Weights of a small transformer language model: learned positions.
Each number is 50 + 10 x the weight over its row's rms, rounded and kept within 0 to 99. Layers, rows and columns count from 0. The size before them is the row's rms in percent of the matrix's.

# layer 3 MLP up, 1536x384, rms 0.149, rows 1220-1292, columns 0-95
098:64 46 50 44 47 50 39 43 60 49 45 50 40 55 59 39 49 59 33 50 45 44 36 58 38 50 40 62 38 46 54 49 56 59 41 46 65 42 35 47 61 63 51 65 46 32 51 65 61 46 36 62 60 58 55 45 45 44 39 59 34 51 52 62 48 55 35 77 41 49 51 41 46 42 62 49 42 59 47 57 38 54 56 48 58 39 46 49 38 46 47 48 55 59 54 46
098:48 59 61 32 52 55 48 56 60 51 51 34 42 45 34 54 31 48 47 72 59 36 61 51 54 37 48 44 45 51 50 52 28 31 33 51 56 61 52 65 55 44 42 61 42 49 57 57 52 48 52 45 43 49 54 53 57 51 39 41 33 76 47 40 40 30 30 42 26 47 51 76 41 62 41 51 29 27 49 40 43 56 45 52 50 61 51 66 50 57 42 46 52 62 65 51
101:64 52 43 55 39 55 54 35 64 67 50 68 47 63 34 48 57 51 64 55 25 46 49 37 58 62 45 57 61 50 53 30 58 38 40 55 52 56 57 53 40 47 70 41 56 70 46 71 42 53 50 44 37 53 55 54 58 33 34 53 45 37 55 54 69 43 43 58 67 57 48 64 29 27 45 61 50 36 52 31 45 47 53 32 56 51 48 57 36 67 48 41 54 57 64 53
099:59 37 52 48 61 67 52 49 50 37 29 66 28 52 48 54 42 47 48 57 51 26 49 46 55 32 50 53 46 42 54 44 45 51 34 45 41 46 74 58 36 45 41 48 52 35 55 37 51 49 49 49 41 60 55 58 51 57 46 28 41 44 49 53 54 53 51 41 60 42 60 35 42 41 59 60 48 48 54 51 27 58 53 49 58 52 42 51 69 36 32 61 39 58 60 52
099:37 60 63 48 48 49 37 43 56 57 43 41 40 54 41 83 41 38 37 63 46 54 49 40 45 50 38 37 47 54 61 49 31 32 58 59 46 40 39 39 43 55 51 38 57 57 46 39 68 40 48 48 55 55 53 51 49 44 49 64 45 40 64 43 53 55 55 53 61 40 60 43 53 47 35 60 50 44 33 63 63 45 45 54 64 50 45 62 56 52 55 69 41 50 52 57
099:57 45 32 60 59 41 54 44 49 36 34 63 41 53 46 42 65 51 53 63 35 46 68 66 38 34 56 57 68 64 52 35 49 41 45 54 51 51 48 34 41 46 34 64 51 38 39 41 65 38 57 40 60 60 39 55 45 45 67 46 48 58 57 52 50 46 40 54 40 36 49 34 69 70 64 52 60 42 42 40 65 55 44 53 58 55 75 42 65 51 57 42 56 43 59 41
115:50 43 55 49 29 49 24 44 45 50 36 57 57 40 21 54 46 58 56 64 51 61 41 43 55 48 58 52 55 36 54 44 48 71 48 56 49 62 58 47 55 45 44 51 48 57 55 37 70 50 55 62 65 40 43 59 43 52 58 46 67 56 57 54 56 57 50 56 60 41 47 39 55 51 52 36 50 35 60 49 37 29 52 55 60 31 50 60 60 46 41 56 45 58 45 54
102:55 51 43 47 60 44 52 37 45 43 38 52 45 20 60 58 42 61 53 48 66 43 53 52 35 44 60 59 43 39 52 49 48 20 49 41 59 56 50 56 56 64 57 63 53 46 41 61 41 41 63 44 47 71 53 69 41 53 53 56 51 50 46 61 64 50 52 51 45 58 62 56 66 73 39 35 40 43 43 39 42 45 57 72 43 58 37 50 63 28 34 38 30 48 63 51
095:63 60 49 68 43 48 45 49 53 40 42 46 55 40 56 66 50 18 46 61 62 57 58 56 45 60 57 36 41 38 58 62 69 34 34 53 57 68 48 37 47 45 74 44 52 47 49 62 43 54 51 39 66 56 46 63 59 47 49 75 44 47 50 48 34 49 58 63 40 56 47 50 44 62 51 55 40 62 41 44 47 54 61 37 72 41 48 48 62 56 52 50 44 49 39 58
095:54 44 66 37 65 15 52 59 51 55 53 59 43 49 75 44 28 53 41 36 56 38 49 47 38 42 71 59 37 59 48 47 53 62 50 40 60 59 48 55 54 50 41 50 58 43 36 52 51 57 44 53 36 61 49 44 61 36 51 42 57 33 56 42 44 59 61 60 39 45 61 50 44 60 42 40 61 54 25 47 37 41 43 48 54 52 46 62 63 52 57 40 57 50 41 52
104:39 61 68 50 37 46 52 54 48 47 54 60 37 49 38 43 50 46 42 59 48 46 67 41 41 66 52 23 42 32 52 41 71 50 54 45 46 66 60 35 57 68 57 42 47 44 45 56 63 61 61 55 39 53 46 44 51 47 46 35 52 36 44 56 52 45 54 49 43 46 62 42 52 32 66 43 52 36 46 51 62 34 52 49 52 49 58 56 53 38 46 75 58 68 50 39
089:57 36 48 69 53 38 50 70 51 54 50 40 60 58 52 51 74 58 31 38 43 63 59 61 32 43 50 47 39 54 59 55 56 49 35 72 65 62 58 65 45 62 62 54 55 61 54 40 65 60 49 37 41 52 50 48 43 55 48 54 61 59 43 49 51 66 28 47 50 55 56 53 49 65 69 51 35 60 41 58 44 42 43 56 48 56 53 58 47 44 47 44 55 36 55 41
096:41 63 54 59 56 48 57 53 49 36 56 52 38 66 56 46 60 60 53 36 41 44 41 51 31 51 42 53 49 59 52 44 78 37 51 59 44 46 71 48 56 69 43 65 47 43 51 56 36 52 32 43 53 46 34 49 49 61 40 53 45 50 55 54 40 54 48 40 66 50 52 63 40 58 55 59 44 54 46 57 47 58 47 51 55 58 43 57 64 67 55 52 29 52 34 64
102:43 63 61 67 60 54 75 53 57 40 39 45 53 50 57 58 36 38 48 64 60 46 39 62 44 48 23 51 62 44 46 43 39 28 53 42 36 50 42 36 52 35 48 50 33 51 47 52 34 50 68 38 56 49 64 47 48 49 72 65 42 65 62 40 41 56 50 66 58 45 49 37 44 50 63 60 56 63 37 45 51 60 39 50 51 59 53 36 48 42 43 52 33 44 62 59
092:44 50 61 37 52 31 44 65 41 47 41 57 52 42 52 60 28 41 54 53 55 65 62 58 51 60 50 55 54 62 46 33 51 54 53 44 54 45 50 54 36 49 37 54 56 61 57 39 69 39 44 54 48 59 60 38 58 46 40 51 62 40 46 54 45 54 30 55 45 44 47 27 55 37 53 53 61 48 38 35 84 51 60 52 53 58 53 60 60 47 41 61 53 55 49 54
101:50 28 67 65 63 65 32 57 67 61 52 49 50 53 60 57 51 58 44 38 53 35 53 33 48 56 51 28 54 67 50 69 61 37 57 60 42 26 45 58 62 53 34 57 58 62 53 53 55 40 49 41 47 49 38 53 39 54 53 49 52 35 55 73 68 41 57 32 63 42 59 55 53 57 44 57 34 19 40 63 60 46 54 41 57 47 62 50 45 55 38 38 38 48 60 38
104:58 42 73 75 28 56 49 34 44 39 55 65 37 60 50 60 66 38 46 64 52 62 35 35 55 48 41 60 60 68 64 32 50 51 40 42 48 30 50 33 57 39 58 35 49 39 47 30 40 33 51 60 41 61 73 38 41 32 44 57 65 56 59 43 64 45 43 48 48 33 49 27 82 54 54 50 54 52 51 48 51 49 52 70 42 38 53 53 41 42 40 53 28 53 38 57
091:65 59 52 51 46 47 36 48 45 66 69 35 45 42 28 33 58 43 57 47 37 48 49 65 66 64 45 65 54 44 55 40 73 46 52 42 52 56 38 47 40 63 55 34 57 53 60 60 60 53 42 56 30 52 44 52 38 37 44 40 26 42 76 44 64 47 44 53 47 52 47 43 27 35 49 41 47 45 51 63 39 38 50 53 56 48 47 54 65 40 56 51 54 55 58 52
091:48 41 57 36 50 62 47 63 52 51 50 51 40 51 45 54 44 46 50 55 47 65 41 49 51 57 35 44 30 53 40 56 48 54 50 30 46 64 59 44 55 58 42 47 43 45 65 58 69 45 32 52 63 46 57 59 58 36 50 58 45 38 67 57 63 52 66 57 46 55 51 45 37 47 53 55 48 67 42 68 53 48 44 42 50 49 57 37 60 34 57 44 60 30 34 62
097:54 58 32 40 47 56 38 33 45 60 68 48 47 57 30 45 47 58 53 29 73 45 31 52 68 40 48 44 43 46 47 26 54 51 35 54 63 46 45 48 47 57 49 39 56 39 50 51 43 40 21 41 44 44 62 47 48 35 41 61 58 27 55 59 37 38 50 55 37 67 40 37 53 51 41 42 57 50 48 28 66 54 53 47 57 55 49 63 48 60 49 50 40 48 42 41
096:47 58 53 53 39 49 68 54 50 50 52 74 48 53 21 58 40 85 58 48 65 45 45 32 52 39 43 42 43 38 46 51 32 36 58 46 49 73 56 53 65 55 39 42 52 39 55 60 51 62 53 45 46 31 63 35 45 63 54 55 30 38 37 39 30 62 53 29 52 41 49 64 52 43 54 45 49 50 48 30 64 40 44 53 51 47 54 52 49 58 58 41 43 40 39 67
117:73 53 53 40 54 53 61 46 57 48 53 50 50 51 58 43 47 59 44 59 39 33 36 58 39 61 52 44 42 60 66 66 52 48 43 43 43 52 40 50 73 38 75 47 43 49 46 62 50 50 52 36 45 50 53 39 38 67 60 38 37 65 54 49 37 64 46 52 30 38 53 53 61 43 73 66 74 51 56 34 50 36 62 63 57 52 39 49 59 45 65 32 43 51 57 47
084:53 51 47 54 65 43 50 47 64 53 48 42 35 44 59 47 49 45 59 63 46 48 40 55 50 67 41 60 63 67 42 54 55 44 52 47 45 55 34 51 45 50 49 54 64 67 71 41 51 55 48 58 58 63 48 38 59 51 60 49 45 61 54 50 65 49 59 37 46 39 54 71 49 52 45 42 50 56 63 66 53 46 54 39 49 58 54 45 53 65 54 56 55 60 30 47
118:57 47 56 30 63 48 60 35 49 49 48 45 41 63 42 39 55 55 49 51 43 43 60 51 53 54 62 53 51 45 53 40 52 49 46 35 57 53 64 39 44 57 33 56 56 53 61 36 41 55 52 42 56 50 63 59 51 67 37 47 39 46 35 77 65 35 48 48 39 55 37 44 72 62 48 53 58 43 40 54 36 56 42 62 39 53 51 53 41 42 30 63 36 49 49 41
103:67 48 45 49 48 49 42 57 20 52 36 55 57 53 52 69 56 60 52 36 53 49 41 44 53 56 40 44 49 54 41 60 52 39 51 44 52 52 36 45 50 39 45 47 49 46 37 28 58 38 71 57 51 52 64 56 43 65 54 50 53 47 36 41 57 55 50 50 35 66 46 33 68 66 45 48 43 45 39 62 69 46 33 33 70 46 47 57 59 39 38 32 59 69 42 45
097:44 45 56 45 50 23 53 38 52 45 54 50 45 60 56 28 40 52 55 53 61 40 56 63 44 50 48 26 58 49 41 59 40 34 36 55 72 67 55 36 57 55 49 58 45 53 51 33 39 41 37 44 56 44 63 44 34 57 61 44 57 55 46 33 47 53 61 65 48 50 52 46 59 42 45 62 59 40 36 42 62 45 57 47 56 52 66 44 35 59 39 45 34 42 58 62
099:47 38 29 62 62 59 42 45 51 41 25 43 63 49 43 34 42 43 50 61 41 34 46 33 68 53 27 55 42 51 49 68 47 57 44 47 44 55 47 39 46 44 53 28 60 40 47 65 59 55 42 50 54 64 30 54 35 66 46 57 54 58 50 47 62 66 59 39 52 32 62 46 50 65 56 54 45 58 42 69 33 50 39 47 45 39 32 40 74 34 59 42 55 51 64 63
097:29 52 62 58 35 51 58 51 42 50 63 47 58 62 48 44 41 21 70 53 40 62 62 46 50 48 75 39 41 51 57 63 63 40 59 51 60 58 39 43 37 58 53 43 50 58 54 59 31 39 55 43 50 48 30 40 52 54 45 53 63 40 49 52 44 46 52 40 59 34 41 48 69 57 34 29 50 46 34 51 53 51 44 50 55 57 48 65 62 65 54 39 38 41 48 53
101:59 38 51 34 34 58 67 45 67 35 49 56 53 45 41 51 55 52 46 58 58 53 61 71 38 44 47 52 65 30 64 64 47 45 41 47 42 43 55 69 61 31 49 49 44 55 37 46 62 44 59 55 45 45 47 42 42 55 47 49 39 50 60 60 39 57 48 53 73 49 40 40 50 45 54 46 29 43 51 47 52 47 50 35 56 61 66 44 65 48 35 45 59 57 54 44
107:55 42 47 31 49 36 51 57 49 24 51 64 58 34 64 48 53 64 31 60 46 58 50 51 62 48 48 61 52 57 45 58 42 48 53 54 56 50 54 50 60 50 48 52 51 49 49 45 38 57 52 62 60 72 33 62 63 57 40 38 39 46 52 54 53 58 33 56 48 62 31 56 56 81 38 47 47 52 53 46 36 54 46 52 64 49 53 34 51 38 48 54 55 37 40 43
093:39 64 44 66 38 50 55 43 46 56 33 54 35 48 39 50 37 51 59 54 51 41 53 60 34 53 54 38 46 42 45 51 53 55 46 62 68 55 60 54 65 36 54 43 45 58 60 54 49 62 35 40 30 46 55 36 44 45 40 40 40 52 35 50 45 61 48 54 57 50 62 69 58 51 62 40 58 64 37 50 54 40 41 44 57 69 51 57 49 44 64 57 55 33 46 61
087:56 49 51 49 36 59 52 48 45 66 58 39 68 41 63 55 52 46 43 73 54 54 50 61 39 50 38 57 63 41 70 60 43 24 34 69 38 52 36 46 52 35 73 41 45 68 56 36 45 59 59 48 70 38 50 41 43 64 49 55 54 48 65 50 49 51 51 55 48 63 36 57 61 53 45 55 67 47 32 33 52 66 54 67 33 40 46 24 49 59 50 56 35 53 57 62
095:48 57 58 35 42 58 46 61 44 55 61 55 33 27 38 69 51 49 41 52 57 34 58 55 34 41 36 51 47 71 51 56 47 37 58 69 51 62 62 43 57 46 28 61 47 56 57 57 41 44 64 78 53 43 54 50 48 51 44 56 46 63 54 68 55 41 51 39 47 58 40 61 40 52 62 55 49 48 53 56 52 63 45 68 61 36 63 57 62 54 49 54 40 39 65 42
104:46 44 40 60 49 44 38 48 62 52 47 37 47 47 45 44 54 51 57 35 59 32 42 58 67 65 37 39 58 44 44 40 62 64 48 59 52 62 66 81 27 65 49 51 55 58 57 59 35 46 56 56 66 45 46 56 31 50 50 43 37 49 75 45 55 43 47 48 43 61 65 58 52 61 55 46 63 47 55 73 39 54 65 45 51 42 53 49 73 38 46 62 71 45 48 68
100:44 50 58 62 50 58 46 43 51 28 37 56 63 54 55 54 53 31 50 51 53 45 35 48 44 50 75 56 53 56 47 59 50 50 49 39 52 65 47 45 57 44 73 46 58 44 27 57 65 38 48 42 49 49 52 55 64 46 57 46 56 57 44 46 60 42 57 64 66 45 59 58 36 42 59 54 39 61 49 34 59 58 31 52 51 48 54 36 46 44 65 46 44 69 55 38
095:46 50 45 26 34 62 45 48 56 55 41 55 48 41 51 47 69 39 45 53 52 53 44 44 52 55 48 36 57 66 40 55 51 40 42 43 34 44 49 52 47 43 55 68 35 57 63 58 51 48 66 67 33 53 46 43 48 35 66 56 57 40 70 68 49 51 44 62 56 61 60 45 50 62 52 30 63 46 40 57 46 62 38 41 59 40 54 52 54 56 63 43 64 44 50 33
096:43 55 66 38 46 62 48 62 43 42 67 53 28 41 45 58 44 44 63 45 70 58 47 46 59 58 45 47 49 46 52 58 54 66 45 51 52 34 45 59 48 60 59 62 82 55 30 32 49 57 35 44 37 48 61 30 49 27 49 58 54 39 34 61 58 50 55 53 36 51 59 52 49 46 60 60 41 44 33 54 49 60 29 65 57 49 56 63 31 71 36 37 54 50 47 46
103:58 46 63 44 53 37 60 53 66 64 51 33 57 57 59 48 63 37 56 37 57 65 36 52 67 56 47 59 49 75 46 54 65 30 53 31 44 48 61 60 43 53 57 49 52 44 47 63 62 23 38 63 38 55 59 42 63 55 62 44 26 37 36 38 48 63 33 40 50 68 57 29 55 57 57 53 39 66 56 41 52 50 60 44 56 42 47 44 33 52 70 45 36 51 39 47
097:54 43 60 50 43 52 55 61 34 40 43 43 55 54 37 68 36 47 49 65 68 40 43 35 62 47 56 58 34 53 63 39 43 53 52 52 32 54 56 51 56 47 44 54 39 58 47 56 47 69 58 46 70 48 56 45 57 44 48 51 60 53 39 62 66 48 42 39 31 51 58 45 44 42 39 77 64 74 59 52 55 57 46 51 57 41 48 40 61 46 34 45 61 61 41 56
100:45 44 54 38 42 51 55 47 41 54 49 43 54 34 54 54 45 49 57 44 68 50 50 51 47 70 52 48 60 55 38 48 50 61 49 56 54 46 40 39 61 47 51 77 51 60 50 61 56 50 49 42 34 38 43 38 59 41 46 66 42 45 59 59 47 55 54 37 49 62 49 51 60 61 35 57 24 56 38 69 52 48 39 59 50 48 40 43 38 60 54 66 44 35 54 40
096:48 58 59 54 64 51 72 52 33 43 47 48 59 48 52 43 32 37 46 29 36 45 64 49 47 18 42 37 64 45 44 44 52 42 48 36 55 52 54 54 63 41 62 41 63 61 34 50 55 37 54 50 52 33 50 41 28 30 48 57 34 52 57 35 51 50 43 56 54 50 60 58 39 66 47 57 53 35 43 29 38 73 45 32 51 41 48 60 45 47 50 40 41 62 44 55
095:54 42 61 36 39 55 41 61 65 50 57 40 37 52 56 45 54 36 50 62 68 47 45 38 70 48 44 61 44 63 49 60 64 66 73 54 33 64 46 24 39 57 55 55 50 42 33 53 84 74 34 46 62 57 48 57 42 68 56 37 41 19 46 50 38 55 57 51 57 56 45 48 52 47 59 47 55 52 41 53 50 56 50 49 62 57 39 67 59 39 59 44 60 60 42 64
110:61 52 63 53 47 65 39 61 38 43 44 45 41 41 41 57 41 47 65 45 66 43 49 36 36 53 44 47 44 39 59 43 58 27 70 61 53 69 47 40 57 54 58 44 53 64 39 33 49 38 32 49 43 54 46 44 54 39 54 55 40 67 56 48 71 57 49 41 47 64 47 36 53 39 62 47 28 40 42 40 53 54 53 52 41 39 55 24 54 57 54 54 56 38 53 53
093:65 53 54 63 70 49 52 29 54 61 61 46 68 46 50 43 51 53 37 42 49 50 53 47 53 36 56 59 37 68 36 55 56 46 48 50 45 52 53 39 45 35 61 46 54 61 54 50 48 51 57 58 63 70 58 75 51 55 75 50 45 43 56 44 46 55 47 57 41 47 34 43 43 59 66 39 40 43 54 53 40 63 50 50 44 47 67 58 55 47 35 52 56 40 49 48
103:53 49 28 60 51 32 56 52 68 48 49 41 44 58 54 43 39 52 47 47 41 61 70 40 36 49 61 59 44 49 61 59 48 43 52 42 56 32 44 40 70 47 58 36 64 49 59 60 40 55 76 41 55 43 48 63 57 47 28 38 41 68 38 40 43 52 43 66 41 56 56 45 44 56 41 24 54 55 40 39 59 38 42 58 45 43 51 46 61 58 51 43 64 69 63 32
097:38 49 68 49 51 51 64 24 62 44 25 52 51 28 33 59 46 76 57 68 52 33 52 28 47 42 57 47 45 48 56 67 60 72 50 53 51 40 62 43 50 54 48 29 42 58 43 39 42 54 48 65 47 46 42 31 38 35 52 53 46 44 44 49 55 45 43 38 45 51 57 42 52 62 56 33 50 54 74 64 58 50 56 48 59 34 56 46 52 54 51 44 66 60 52 40
092:57 61 44 40 57 56 63 56 40 63 46 50 50 56 60 57 41 50 46 36 48 64 41 52 55 42 50 47 36 46 52 48 53 50 45 54 48 62 40 58 44 40 59 41 62 47 63 63 51 65 47 47 45 40 51 61 56 37 50 67 46 54 39 49 39 46 58 71 50 37 54 24 47 47 64 35 41 50 34 48 66 41 55 36 44 31 48 56 45 71 39 39 46 55 60 50
097:37 41 62 53 38 49 59 45 55 57 56 60 47 55 49 35 44 57 70 57 67 50 47 68 47 39 55 60 54 66 53 74 46 53 58 42 50 62 56 49 51 59 50 62 30 46 50 53 52 50 38 56 69 32 51 54 70 43 45 47 53 52 36 51 47 44 41 38 51 58 50 69 53 49 54 69 42 49 53 48 37 48 63 37 51 40 65 39 46 64 50 50 50 41 35 50
093:57 44 48 46 54 50 48 42 56 44 53 52 46 39 61 66 56 70 54 50 47 60 39 61 51 75 48 35 55 50 42 50 49 69 62 34 67 54 49 62 67 48 54 41 49 50 61 55 67 66 42 40 65 35 48 44 65 42 58 45 54 47 63 41 36 44 45 46 41 72 45 37 46 60 39 38 55 51 57 71 46 45 38 23 55 49 36 36 46 55 47 49 54 60 49 43
092:43 44 51 35 69 51 58 35 61 39 41 57 41 51 52 59 46 55 63 50 54 53 49 55 36 44 38 61 38 46 46 43 49 39 56 33 60 62 49 57 48 57 49 58 33 42 36 65 52 58 58 67 41 58 61 52 40 46 47 57 34 61 24 60 42 59 43 47 55 60 59 61 34 47 44 44 55 50 26 38 63 39 55 45 44 47 56 49 50 60 42 69 65 43 57 33
101:56 26 52 47 49 49 61 42 42 47 54 44 56 45 40 54 46 38 46 42 63 57 53 46 43 60 52 55 76 57 64 37 43 42 56 48 55 65 41 51 45 47 58 48 49 31 32 71 44 50 53 43 57 40 53 31 54 32 53 56 53 45 52 42 42 73 53 42 34 54 44 62 32 50 53 51 60 68 64 41 50 64 49 42 41 41 67 45 46 60 49 44 57 38 37 65
095:55 51 61 56 38 37 45 44 56 50 52 44 72 41 54 59 38 54 60 27 52 49 47 45 60 71 58 42 64 52 66 58 51 53 44 41 43 55 55 58 54 37 46 47 26 61 53 49 50 63 51 40 45 51 18 64 48 58 53 38 54 43 40 57 53 42 41 52 40 41 35 40 61 45 45 45 46 50 37 45 68 41 57 45 43 39 46 53 54 63 47 68 45 44 51 59
098:39 59 49 61 48 59 56 75 46 45 41 39 49 37 58 49 41 51 65 47 58 50 42 47 56 49 59 56 49 54 35 34 61 70 55 55 55 63 58 48 46 50 51 58 60 53 52 48 38 29 66 44 32 52 41 46 59 28 47 40 41 57 57 54 43 38 48 58 58 46 37 44 56 65 44 64 60 39 40 42 55 48 19 26 66 60 60 54 43 47 53 52 48 62 44 54
096:50 35 49 61 46 57 63 52 54 62 40 37 44 43 47 54 59 59 57 44 36 54 39 36 57 47 64 63 46 54 52 60 46 40 62 49 47 45 45 52 48 70 54 50 40 50 60 59 37 51 42 35 44 43 42 38 40 19 50 55 51 53 48 70 54 47 30 62 67 29 47 38 51 49 57 66 54 46 54 57 61 38 45 63 52 45 42 50 58 40 70 43 48 52 44 47
101:53 50 58 37 52 48 50 41 72 80 45 32 64 44 37 61 31 45 47 52 53 82 63 50 53 54 47 46 80 36 58 48 52 43 48 55 47 41 48 56 53 43 41 35 39 54 51 60 60 39 61 44 50 58 32 72 57 66 47 51 52 50 47 57 51 34 52 53 64 37 56 51 52 45 46 54 38 58 57 43 46 53 45 46 39 46 65 49 38 37 51 42 45 57 61 47
104:63 56 54 60 55 50 40 63 56 53 41 62 57 48 45 48 48 40 52 63 44 68 48 57 41 59 50 52 13 55 48 51 31 49 40 39 59 46 43 50 56 37 50 47 72 40 35 60 53 43 52 47 70 50 53 57 65 56 59 68 66 42 54 38 55 52 48 47 61 53 43 51 54 47 38 50 56 59 41 33 63 40 42 37 56 52 41 63 53 57 35 41 48 57 58 65
102:42 56 65 47 49 51 40 46 44 33 42 70 32 60 30 55 51 36 42 56 39 62 54 56 51 47 49 30 38 65 68 44 50 50 56 40 50 33 51 54 48 49 45 46 61 59 49 52 64 39 58 51 57 56 51 36 38 45 58 29 54 63 60 58 62 49 25 64 56 52 36 47 51 51 46 53 39 44 46 45 47 36 49 52 63 33 50 51 51 52 54 55 46 42 52 33
103:69 36 39 39 44 62 28 36 57 28 60 55 51 57 43 40 67 62 46 44 58 62 33 49 39 51 48 46 65 49 57 53 49 45 61 48 50 54 55 46 44 46 53 57 49 40 43 43 49 52 48 45 41 52 60 49 38 52 39 31 47 59 47 50 40 44 52 45 41 47 42 65 43 63 65 49 59 44 57 50 51 57 51 58 39 59 82 42 57 48 50 35 43 49 50 47
114:59 48 42 45 52 52 39 29 41 53 51 64 44 39 39 47 46 54 47 50 60 39 44 44 43 66 73 62 66 56 48 46 56 61 55 59 42 58 50 64 46 52 46 52 50 46 60 60 28 49 45 41 45 47 65 48 54 55 40 42 46 39 71 61 60 52 60 54 46 49 61 27 81 47 32 49 58 61 67 58 42 38 48 45 52 68 52 35 35 51 46 68 51 60 57 65
089:46 50 39 16 33 51 38 63 50 54 33 51 42 50 44 44 36 74 45 60 41 49 43 39 61 56 55 39 59 57 48 46 34 51 58 52 71 35 45 57 31 50 40 45 39 32 31 56 43 61 50 43 56 59 45 58 73 43 37 46 52 52 46 64 32 43 52 61 31 66 41 47 53 42 43 53 48 44 45 35 52 53 37 50 49 64 68 57 54 58 49 44 46 59 57 54
095:55 51 42 51 55 69 57 44 52 40 58 50 55 53 62 65 58 36 61 45 39 55 47 56 51 30 44 55 46 56 38 22 66 33 43 48 54 46 52 44 55 38 52 57 51 49 53 59 46 44 61 57 58 55 59 53 59 65 38 43 18 33 45 47 55 49 40 46 60 46 44 48 50 69 47 51 33 49 61 61 43 69 49 38 75 56 48 37 48 60 55 37 62 45 58 43
095:33 63 46 44 50 53 38 41 44 35 56 71 39 46 67 54 33 43 40 52 45 57 60 42 27 45 51 35 34 43 57 64 59 46 57 57 53 73 41 59 50 50 50 43 41 55 57 42 45 62 55 33 60 39 40 50 63 72 40 52 33 49 48 48 49 41 50 24 52 45 72 47 33 68 43 41 50 56 35 54 58 47 48 38 38 49 49 56 35 46 42 63 43 48 76 36
110:62 51 53 56 44 41 58 61 49 44 47 74 46 46 33 59 44 42 51 45 45 45 47 54 20 34 53 61 63 34 67 30 47 39 57 64 43 56 37 31 30 67 56 70 63 59 40 45 46 76 41 49 42 58 51 42 51 36 42 73 28 37 41 63 55 50 32 58 56 56 54 41 48 53 52 62 50 51 55 28 48 67 59 51 53 73 30 54 51 47 68 40 64 36 48 42
095:50 45 60 41 38 51 47 50 51 39 55 42 35 50 51 65 47 48 53 49 40 42 54 50 46 51 42 47 53 57 40 65 48 60 55 55 47 41 42 54 55 53 62 63 64 37 44 55 62 55 45 39 65 55 54 60 42 59 31 51 45 43 56 55 38 49 50 55 58 47 55 41 47 49 51 51 37 64 76 36 54 44 42 60 55 35 47 57 56 41 44 53 43 52 44 47
100:67 50 60 52 71 65 37 50 54 31 68 58 43 53 44 23 40 36 56 39 69 44 67 56 40 53 67 43 52 53 47 46 50 44 54 47 73 39 55 39 64 44 51 43 62 66 50 52 49 55 50 44 30 50 52 65 49 50 35 49 47 33 55 49 67 58 53 34 37 60 46 69 39 55 54 43 37 42 35 35 62 64 36 56 28 49 35 51 58 48 82 35 34 46 59 47
099:63 31 39 50 51 43 45 59 52 30 54 47 54 54 65 58 57 39 28 39 57 42 44 52 53 43 40 53 40 47 54 50 26 55 68 43 44 35 53 45 57 59 45 51 59 49 53 40 36 45 57 49 50 56 54 64 45 38 48 45 55 71 40 50 54 42 54 59 56 46 46 65 38 49 49 44 33 52 43 50 43 48 45 78 40 49 49 43 56 50 42 28 49 63 68 59
105:46 36 51 47 51 27 49 56 61 32 39 53 35 42 47 35 33 46 52 47 40 60 39 47 65 64 50 45 69 54 36 57 52 62 50 35 56 51 76 50 61 52 44 60 54 50 67 41 56 31 40 54 45 38 47 56 35 48 54 65 50 57 61 46 61 45 59 47 64 49 45 47 54 52 56 62 38 48 67 25 75 50 61 36 42 40 47 50 47 53 58 37 54 38 74 46
101:49 60 57 37 49 44 51 65 51 32 61 39 59 58 63 47 60 55 69 44 55 38 63 48 63 60 19 62 52 44 46 52 46 58 41 27 55 49 66 39 36 50 52 42 43 48 42 52 47 56 48 51 58 42 61 69 47 49 39 35 46 43 56 48 61 50 54 44 51 67 56 51 69 63 35 47 49 41 34 53 57 44 56 67 41 65 56 45 52 71 59 52 40 73 59 24
096:65 50 40 61 44 43 53 57 26 49 51 36 26 58 52 46 34 54 60 57 41 30 65 49 44 61 46 56 54 41 57 71 42 55 58 48 63 46 45 62 42 48 65 47 49 43 53 43 62 68 35 49 45 42 53 50 58 25 50 55 47 47 62 55 45 52 48 59 43 41 42 45 30 61 53 52 59 51 41 63 57 38 62 50 41 49 47 62 55 53 65 43 64 48 46 56
111:57 43 54 72 51 58 54 56 32 44 55 43 57 58 45 50 48 54 37 33 45 60 58 30 49 67 66 37 60 58 59 58 54 42 56 74 49 45 56 57 49 71 56 42 34 66 27 56 45 30 34 52 34 53 36 42 28 51 59 36 52 56 54 50 57 32 44 63 59 62 60 40 61 52 40 43 39 56 58 46 46 52 48 63 37 53 53 46 47 51 40 51 49 37 44 59
099:53 49 56 35 44 59 59 53 60 51 63 70 53 46 35 60 47 53 60 56 43 42 63 56 44 53 47 60 47 70 56 72 51 38 52 64 41 30 52 57 52 54 48 40 50 53 44 47 66 39 37 41 62 53 50 56 50 50 38 44 55 50 46 47 28 55 43 60 32 80 63 33 41 53 47 40 58 60 48 34 54 55 61 63 56 41 48 43 71 53 51 31 55 59 59 55
100:43 57 54 52 38 54 33 55 58 54 45 39 54 38 59 54 42 47 50 49 67 53 47 42 43 74 45 45 70 72 65 61 42 73 55 47 36 48 51 59 55 53 59 35 48 45 53 35 67 48 46 39 40 51 66 40 51 43 52 46 52 55 45 71 53 38 56 35 53 58 57 58 54 66 51 55 18 62 32 74 51 30 52 45 52 57 49 43 51 53 34 43 46 55 66 46
099:41 40 55 30 47 47 52 55 48 51 66 34 69 54 34 45 61 59 26 55 41 62 62 59 61 47 54 48 57 38 57 50 60 48 47 47 43 64 63 72 53 38 48 34 54 43 45 40 61 54 29 68 51 45 46 52 40 53 42 52 43 62 46 43 48 48 51 54 59 51 54 48 48 50 55 51 62 33 27 50 43 42 54 56 60 49 37 39 36 50 50 48 51 54 56 51